Part of a small language model's weights: 3 heads of 32, 1.53M parameters.
Each number is 128 + 24 x the weight over its row's rms, rounded and kept within 0 to 255. Layers, rows and columns count from 0. Numbers have three digits each. The size before them is the row's rms in percent of the matrix's.

# down: layer 2 MLP down (transposed), 256x96, rms 0.138, rows 112-133, columns 0-95
# gate: layer 2 MLP gate, 256x96, rms 0.0987, rows 113-133, columns 0-95
# up: layer 2 MLP up, 256x96, rms 0.0972, rows 113-133, columns 0-95
down112 106:136117138141141095106080076134152084126156074133099148148121160151133126142125132088127150099117064139116125147114118099120125138136140104122150144167089159100122150146133149121100108138120176098147136124150180111131161105136143149135112145178130120119112106152125102162170141116149109168
gate113 091:128153118142089127084114095147146117106103143133119133124113149124090128091141114120139147112130164157139056143135132128145094127125117096171118137142078145084128097152130134147108167166102096130147158154124129135143112093135147097124136137100124142125188140110122145135124121190118087174
up113 101:133129159126092156148161138121124152116100119097100124122115162115095114106192129145118100122184155153098085133118141134113166117093120120135122141120121148112154125151119165110107169138148135171134104151112150138154121098170118093108146177112113111185109125100129170111150141162122108120
down113 098:119141122135161152147155115096114116145110136131148131124145166165120129150150127125140083093142122120128102140102169131099187132089167121091111132108137119117158104117122151130121146106137138131148098135162112078188154159142117108079107133128154101113106138176110140137155093130173089095
gate114 094:172121115076134113126152131065160138150111118134132127112143085126152118125137132123113151119160118169097136121135105140122104174130109117134133110120149163092113112149163135137112160104115091127126082094129128080156179131061118140111112140158108118175103117140160149127107156154126137142
up114 103:141117122102119094107120141160133083092118154144137094136104147123119189146116084117154122111090143148179145121153115120103139140120121173088103157108114078093143129123094123150127146132059110112144107118137104118079126123172138127126129116155144132113178115128139104138163129094127147124
down114 102:112132108175133183151095153125119164102120095136094130127151153131130105140132142145133124127155111101099085115153123099163132092099139088166159114137128154161140109129113136138139091143173155138122183154138141171127111145144109129147167163113119108099152149101076139105105101143115134099
gate115 100:111129134144073122144172144163096138110136110122138177112122139115135186135099136083116136136103157178103100140120154123203145107083128120127120131126117130121140128135140100124098138145178161121139152161126103170103097159121147096150133145106132115149144145109149105157103145150097129149
up115 102:122175073131096062115121095140142110139158113173143114153080126157138104144123121122125136174135159145138170158107111107119105138111158133105163132117136148088130137097172146122139193122142164113148119131112133113106113142113114136154138141164118137182150145146127136124132171110133121131
down115 102:100134122136118093115147114154125126137125123122136106150078117133148171156098153075144087128108136120104123153093114105120148113090138109088131122125124147064103152146145140144093162114168187137153150143106131131110099100082114128130100123143146103154161163108127097174114145123134157139
gate116 096:076134150184098119129109134114110126144134138164156118134119133129105122114119158154160122138116100139128162179140120162139065104120126125096107140138097124118151121145155121122175129097135141135097136124136112154060132080169111156104197124126118147104118156112122134154161141115116136138
up116 107:153095116075126111165134128147132107094128134158125134113134077150103152125103106107096090129158154133147121166118082092119159133094119102107156166088163118140169130105143109118106101130135096121129125121104101158116126163118158119126142076151164131101097129141137091139098166103141144111
down116 121:067105135120130115150090144162108101110143116162142097119135123143100164090111144109144124144132120133125166198140102097111124113088113114109135154097141156165152067116137108121111114137130124118113141139127114153119142102135135124093187101137127152083090158075141130129141132138125149106
gate117 107:150143124143110154130127159064142103079120146102126150090109108157129079122126084124151072099114102144089112137113139124141139172107132149126101132089095151112111146132092133124122105134116127111082102113130155134129081170083165133136126127143109096142089118138159141130126114110152130159
up117 094:157143146099123129095154092146125115136149142100164150129116127132105140158112113157157134137104143133131137089133148070154092148148112130134095124125120131122057145155096127108145080113106111142161090131152112084129109168156088099138130126131163109163125090125159136100127145143172095135
down117 110:096113118139163089140090106156133143139151141130115113121128161096127111146148137157114126131139155103151139127133068164087146154130158115075136117177105142134156098146192128146094138132122160174108146143136135094119147114106134143173154103128130169132146143157097143137113126094087114130
gate118 098:090130069124144147096099128121103132082100163081145137134143122171091132149132154116083123155139134119131141120089144132109121130145071112142123147121120138093118137110136135186145106154117118149122103164103143071155121142114126151144088133118086152124095106143124151100093148124109112156
up118 093:125148118120124143168111140102097119156121158150090107136142148116187162171134069128121142116149145085079115078128111114134144148110088123122166148150131095130150120110123171105104131122131182126105131159098137133149138125113126107130135141116147084103102162097112124170145157099128136106
down118 094:098140116144131123108086090160144141057139125143150135152121083142080117104144165083124146144126114187156114160146160153131150097129128143172133104090165157145130136094104145176157112123117116130117119166121102122154095137119103143142093123106098158146108127149126106124123147131145128137
gate119 102:155114113142140138117137118093134143122155097119148154100106106160101122116127146110133142123129115154149152117095119091112151124130115115112100140092119143163126095121141146123085131060084135128153137106100110126147120186100130100116131075110153125118111074164105085072101144093153131132
up119 104:133144121141136161132097099119161112142092119142125158113098102166168129162124136073170147113101114150072140111133103082124154154125131161110075125113128124144128096129107097128111117094112096084161164135123144110133155184117121135116118101105150090125111106140132147103101132148158133151
down119 101:171134136187140127115130087125136137142138160117162087119100098118150097154162135134123150110134145158134134116124125125093173155151159097089126140121139107145146161099135155117087118085084107114132133074144091116109081144118159130150160127127123105168151089131143114121104116087120127116
gate120 078:120158151097130142102069137138164122136075126114146067158122128133138119130107170122144139111120142131118123099131125124080125149160092119130123133140131154096129114127091115100155144112105127138152145111108129108119124100144076159118096151142083056165136151159112154124144092136147133091
up120 093:132144137144145134127131090078110109075149125091140083128135109122086152129192120161107137100128115135141120140099123126153133102096148105106167156118180122117142112126127099140144099095117155115093115133091132184109154172157156139123139127117119143130118116099158108117095175113125095127
down120 096:132145140085116146083119142153153118174101123138146121125103145117160128152083186125129141128140112131135135114150139123102103143185064151102123091135141123116123169128114122100100159142127129142151145102124131074144108078123086149112106127134132080136135149157130152145157108149079135117
gate121 089:131089167148145135195163162139159110142157119059129154172104150132114112154094106148166133127108127143146139101140156163135104125114116124118115116127152132082117181124124140121141118164147097122108129196129134137140105102140120147138100132123113116115106147141142150136190106137135118138
up121 081:136127102112139119088131079139187127137101147112087158098086149098122152149108139137137136146086081146137110134105129084153146161137166154173126128130099170138093129110096123134117079153112115107155109134154110106128125166120132140140127136088152122141144114121120120083103072138131116141
down121 094:129089154154139115132116180105118109121138087111108158172072138135142123142110116114144124162097120117141125110130177157135084142103121114122123070119135126089129151122119171122119108153134118133079125194157126137122149114142132149139094138096106149111096148145163130167181140127128116134
gate122 109:071117071133141156127128120149145131099166132152116170157164115147176176131119090137121163200113132113127111127160167154120125124163103161127132157120113125158150104123101145141154141135135101140159166140140103079140155146135141112157118131121162114128145139146148133091123101143115124148
up122 097:167091145093100088104128115152099125116091144124142099125156157131107145139113119087113128112108129148097107118124111110153160186104144124157120097125169137090134145128144114113109119105150106088113122119144114154171081128074118113094138126101120143141139137086123124185168139171124139126
down122 105:111104080121143128123132100117175124133140154134164145129185118150139164131129063121136192182152141150126135138156095142091098105114108159125127166141129112148133126149115126138137123102146092119128139116126132093165157160177103108120148128129150121129128143133140121062106110157131113149
gate123 101:120114160082141126124113117198129173142165078081171146143127120140118111136098100110140111124191100099118141157106075139158137094115106103079130165139138136134172098131122136106094137122138133105116111136109143169122139145110134103140111142122129126108101129143130123123122119168106139098
up123 099:106091158123152132157179139145116166100135118094130150121135123117109146149072095138116111128142156116116176157117125113181111097159136117141143150146127174108164087135137175124102146159109133143122082164160085145122114169132144124136103128135136136095156109173132116108095115134107119117
down123 091:124123084105111137136149176120098098130135160145172139083155092129080172062121126146139106144136140117156125183156117149116089115114128113130109141131075132147113153127100125136141111149134129168102154095168154128112127086125149112120132125132085108147131152108112109109102160119131105111
gate124 098:152116115171184163125109091098128114126118119114118158153124187142127163193098150146133121120099138130147101109116154113161121167141124117141142127159147150109095139077102110113127106168124162089124125104148130104088125147147133144157155101134139151142139151143144163087099104152135123139
up124 097:139152114137126136126028115087097167143084144117107145086128140134132120150149123106126165130132092117084132096163082124129126142139136153145170145132122114150139145131108114158101104103100139145150104142120130130134116130102136153125171190132122112118139099104124121168108081118140126125
down124 099:123107126142107150113142098140204095114148101149111171136128172153113149140131135111138098133142157151126127133114098134140142149146111161131156118143102119148097102126146132102132158154121166177081150090110130154116135129094158110146110092122149132159095119136113125070100122170105160096
gate125 085:124111160112130115119150144121109134096118122146173120126187163106139158147113078146127118142151172145097100123098130165163112158101100154158112121136138130092140115098135105046104136129130157085125122131126132166156122148140133150137151152162119117143103181134139148142119162154140118143
up125 087:108107096133111164214155132138141124160149119146135144114114124103126114105109176100155109116143131120140131149102143141111170125121139126122134166116138096127132118126124137145168086135149139143119138134168185098113112123118121066095095129088126144100122141087102099147129135164168138098
down125 088:119122121151113125105125075144119146085114162181172119119140163084137140097143085096149111094116125150128152102117112150132145136124153114167080119135140139160104088172123120108164121117127158108140135157187142087120116174157118121144134117139122110121126132126130108113165096118159151096
gate126 094:155086111145128105116115118151146103117149149183154136110124141115105124123116124178176116108125088088100121140136083106122162073119124143080118148106134143128107152123081150130146131125116112133127090111111097090150102148141122117128105120185161141141169114071136119103156117138112136132
up126 103:160168112173137145109081105109097158119161143107105170119098150144136105153164179122140125104134113116135147082090106169131120135145141109131148150184134125145140156129158126093104123159120122111105119126173146146148129131138155128129141100151152135116079117143153135110079137141175135098
down126 099:148141133091138177133175149173122161180114109086122112175122083147163127120107090124111137141121120137152104139118162124136131118134120130110131138108069151141172096114171132143118134136146148128139132103138131109122136104095145142134137133115089090150112196145117132153083166120132124144
gate127 093:140119108106100123148100105117161092128097114143085106110146111130092107090122068155109109140130138097080112190131103085174124139095068118132126107101104127087128109136099112126123126102109132153111143133159154096134137135124162166116121114125101087152149144135126148136113152129132106151
up127 090:129130143159123154127144117161126149133125152125152143159109116156118147135144135124175116167111095113164121118113146172109130113135127124138141131137149119161107105111104093116151126133120160168121100164097110198123105129133094118170085110098163187089121136116102156096168100112117122086
down127 094:150091106135104142124081104154137114112115135159119138109154108145128156097115086149142108155136081106118124180136136134151119151135085108142145116097091135164127072139099114127139100110113157154076112158124126147089128112132120114120131107071125161160140101116137179113166123105120114103
gate128 105:111122102100123101107146109135120062110115165160121135146136162129119123142165085109082120068140147133134133125134156136115176154115147131098123148144107111112176135133199138143144095121113110123157119115090123160117137120135157125150163090133158117099108156102127120176102135148105133132
up128 105:135120144108102096139118152167118165175165135156109152126139123172121126078098136102152128178122122094118153115158149144132145115114110134142110144110094114136128106114096113079095160183127118126130127131129150150081137098109111117116149101122103135130132176118123101136150165098146129063
down128 108:120098126132130123116147138143107087104129150173137123152123160123159124118137112112123112077133118123172160143147159155112145161140112143072084140180099132126134151092173138133150138132122116139159110102096113161116132105157166107124171136142178139095092170117121129132177106126103124140
gate129 104:112147117176151150167131150086124116132097120137152088147131110116154098122110108118152092088132123102130102103190098096104178136103135087148141157114147148107097138131127108150110149096152156126096114088087123133145125109133146079116133129105105111109109158155146166125105145155117129151
up129 113:147126141078156125103119110137139126132118132116119173119105105155094131165119131144121169162112134175106159120088120122133085175129103131094149108144130153162132122124141162100153090156095122160155116152142116096143133197152122137105121136126159139145139062083115126107148113116126133116
down129 102:131114100148137146174091159169139122143136114125119092167124098114133113158155111130131102136148147133147102112170127114141168157138133119121131151141153132119125111147137111175147139084165156113120115121076091111121109113121164134145094120113115144139134176094146137091088190115069117137
gate130 107:139130154138143160131171117147115116124140084117147135118162139165116129093087113104148090153125123125121174140143079097143064111122154116113131124161119139100156160167121113106125135114128106115103135089189133144137154109146149083151089134168101148109132137132095094134139130121088121099
up130 103:133104124139126165122138103181119123135116099167143124135141120184124157130061102106127096161122113123115133160122084120149090128107143094154117128152138140094149130152125114142129144148108131134126101090167140125163146134173153096163101098160135174075098135131109107134122106103112103105
down130 076:117120118116153090122148205113130098144148163101156146060091137051143094111158144144135124128155141121142143135120134164128114121145118135097141109099092117138109117101103157089100127113119127117127152128107128105118139107086155149092111096106125100163127121117145119123129134177121140134
gate131 098:116128094123129095140121112155146102105149103138114147163119168115147106143089106143104172123137124126104076156074102140185113124111148127113105122161132116156087110110107120150167123114086113081142125133133118129147104103139134154122124162130107094108157140149153111144163082181107139139
up131 113:138173148098125101117127129138097112158149152082118126107135159121136090128096116186108127122126149103141134164101111069104105149137204138124144109141164110152110115093095159108152115124114111142107111095117136090176114107158121106135120136150103147098133100133098101138139136140148099134
down131 108:122141145095124099118126157160069120106105146087126101125143110131156116122147118136132126093097095125178115139132084082116136115141167160142136095119125116134131137124101159100118133134150140178111100073136185100142142086151112111166131128122164138119144108121112097104145152137143082151
gate132 107:128141165149100089147077124196122132142128151102124089131101113136187089124126112114104147130150122108127100086111097158114182168124158112105152159104121103158134124104123147136111123129107165117121136131128154119130108142152136106095200126125113109112089115128109145116125153120099131143
up132 104:138122092105140158113173107065133118085108122161140180137150138106045170134110165152139085112109133154151138176133161103144094111135111138128121120129137150098114140117134100098154126124139124127127123121128076152130129119126116144157095113134144148133151141114158078131139118120161120116
down132 093:093107153149102079149134139193124089141109142132195120148091122135124107143109126126111114125109139100142074117116118181162160159121130110123140157100080093150067122123127149104110107128101116129128149112133118099155123143156117128118174116131132140133121137102095140083124133135110117146
gate133 097:127118167123105120119142124128100141146139125138141138132102081113105119112127120120144125106121113140154183188136079143134156103152124147114098181136121108150167133175112123103148155084104122123155126109133131116136140179168092098165157126172136130111120119145130077094118163140106099102
up133 098:111123126116158117130116137081136095109110167152158174142136148117109102073139146086117140135088130144134160085076152094111151105148097150141180183111130101091110140126136095108145102131110133146150112138109131158106092098108168136112130113111107120104140111129097128112118109087115120135
down133 089:152090167139113093134170100171118143136159133114099130157164103116133160140120153138133130140174103129134127172156118141108115139129130103112114105128172106101180094145140143140102153107133080112150142140136124104157163161144097117166129140126153134134123171143163068110157150143153126109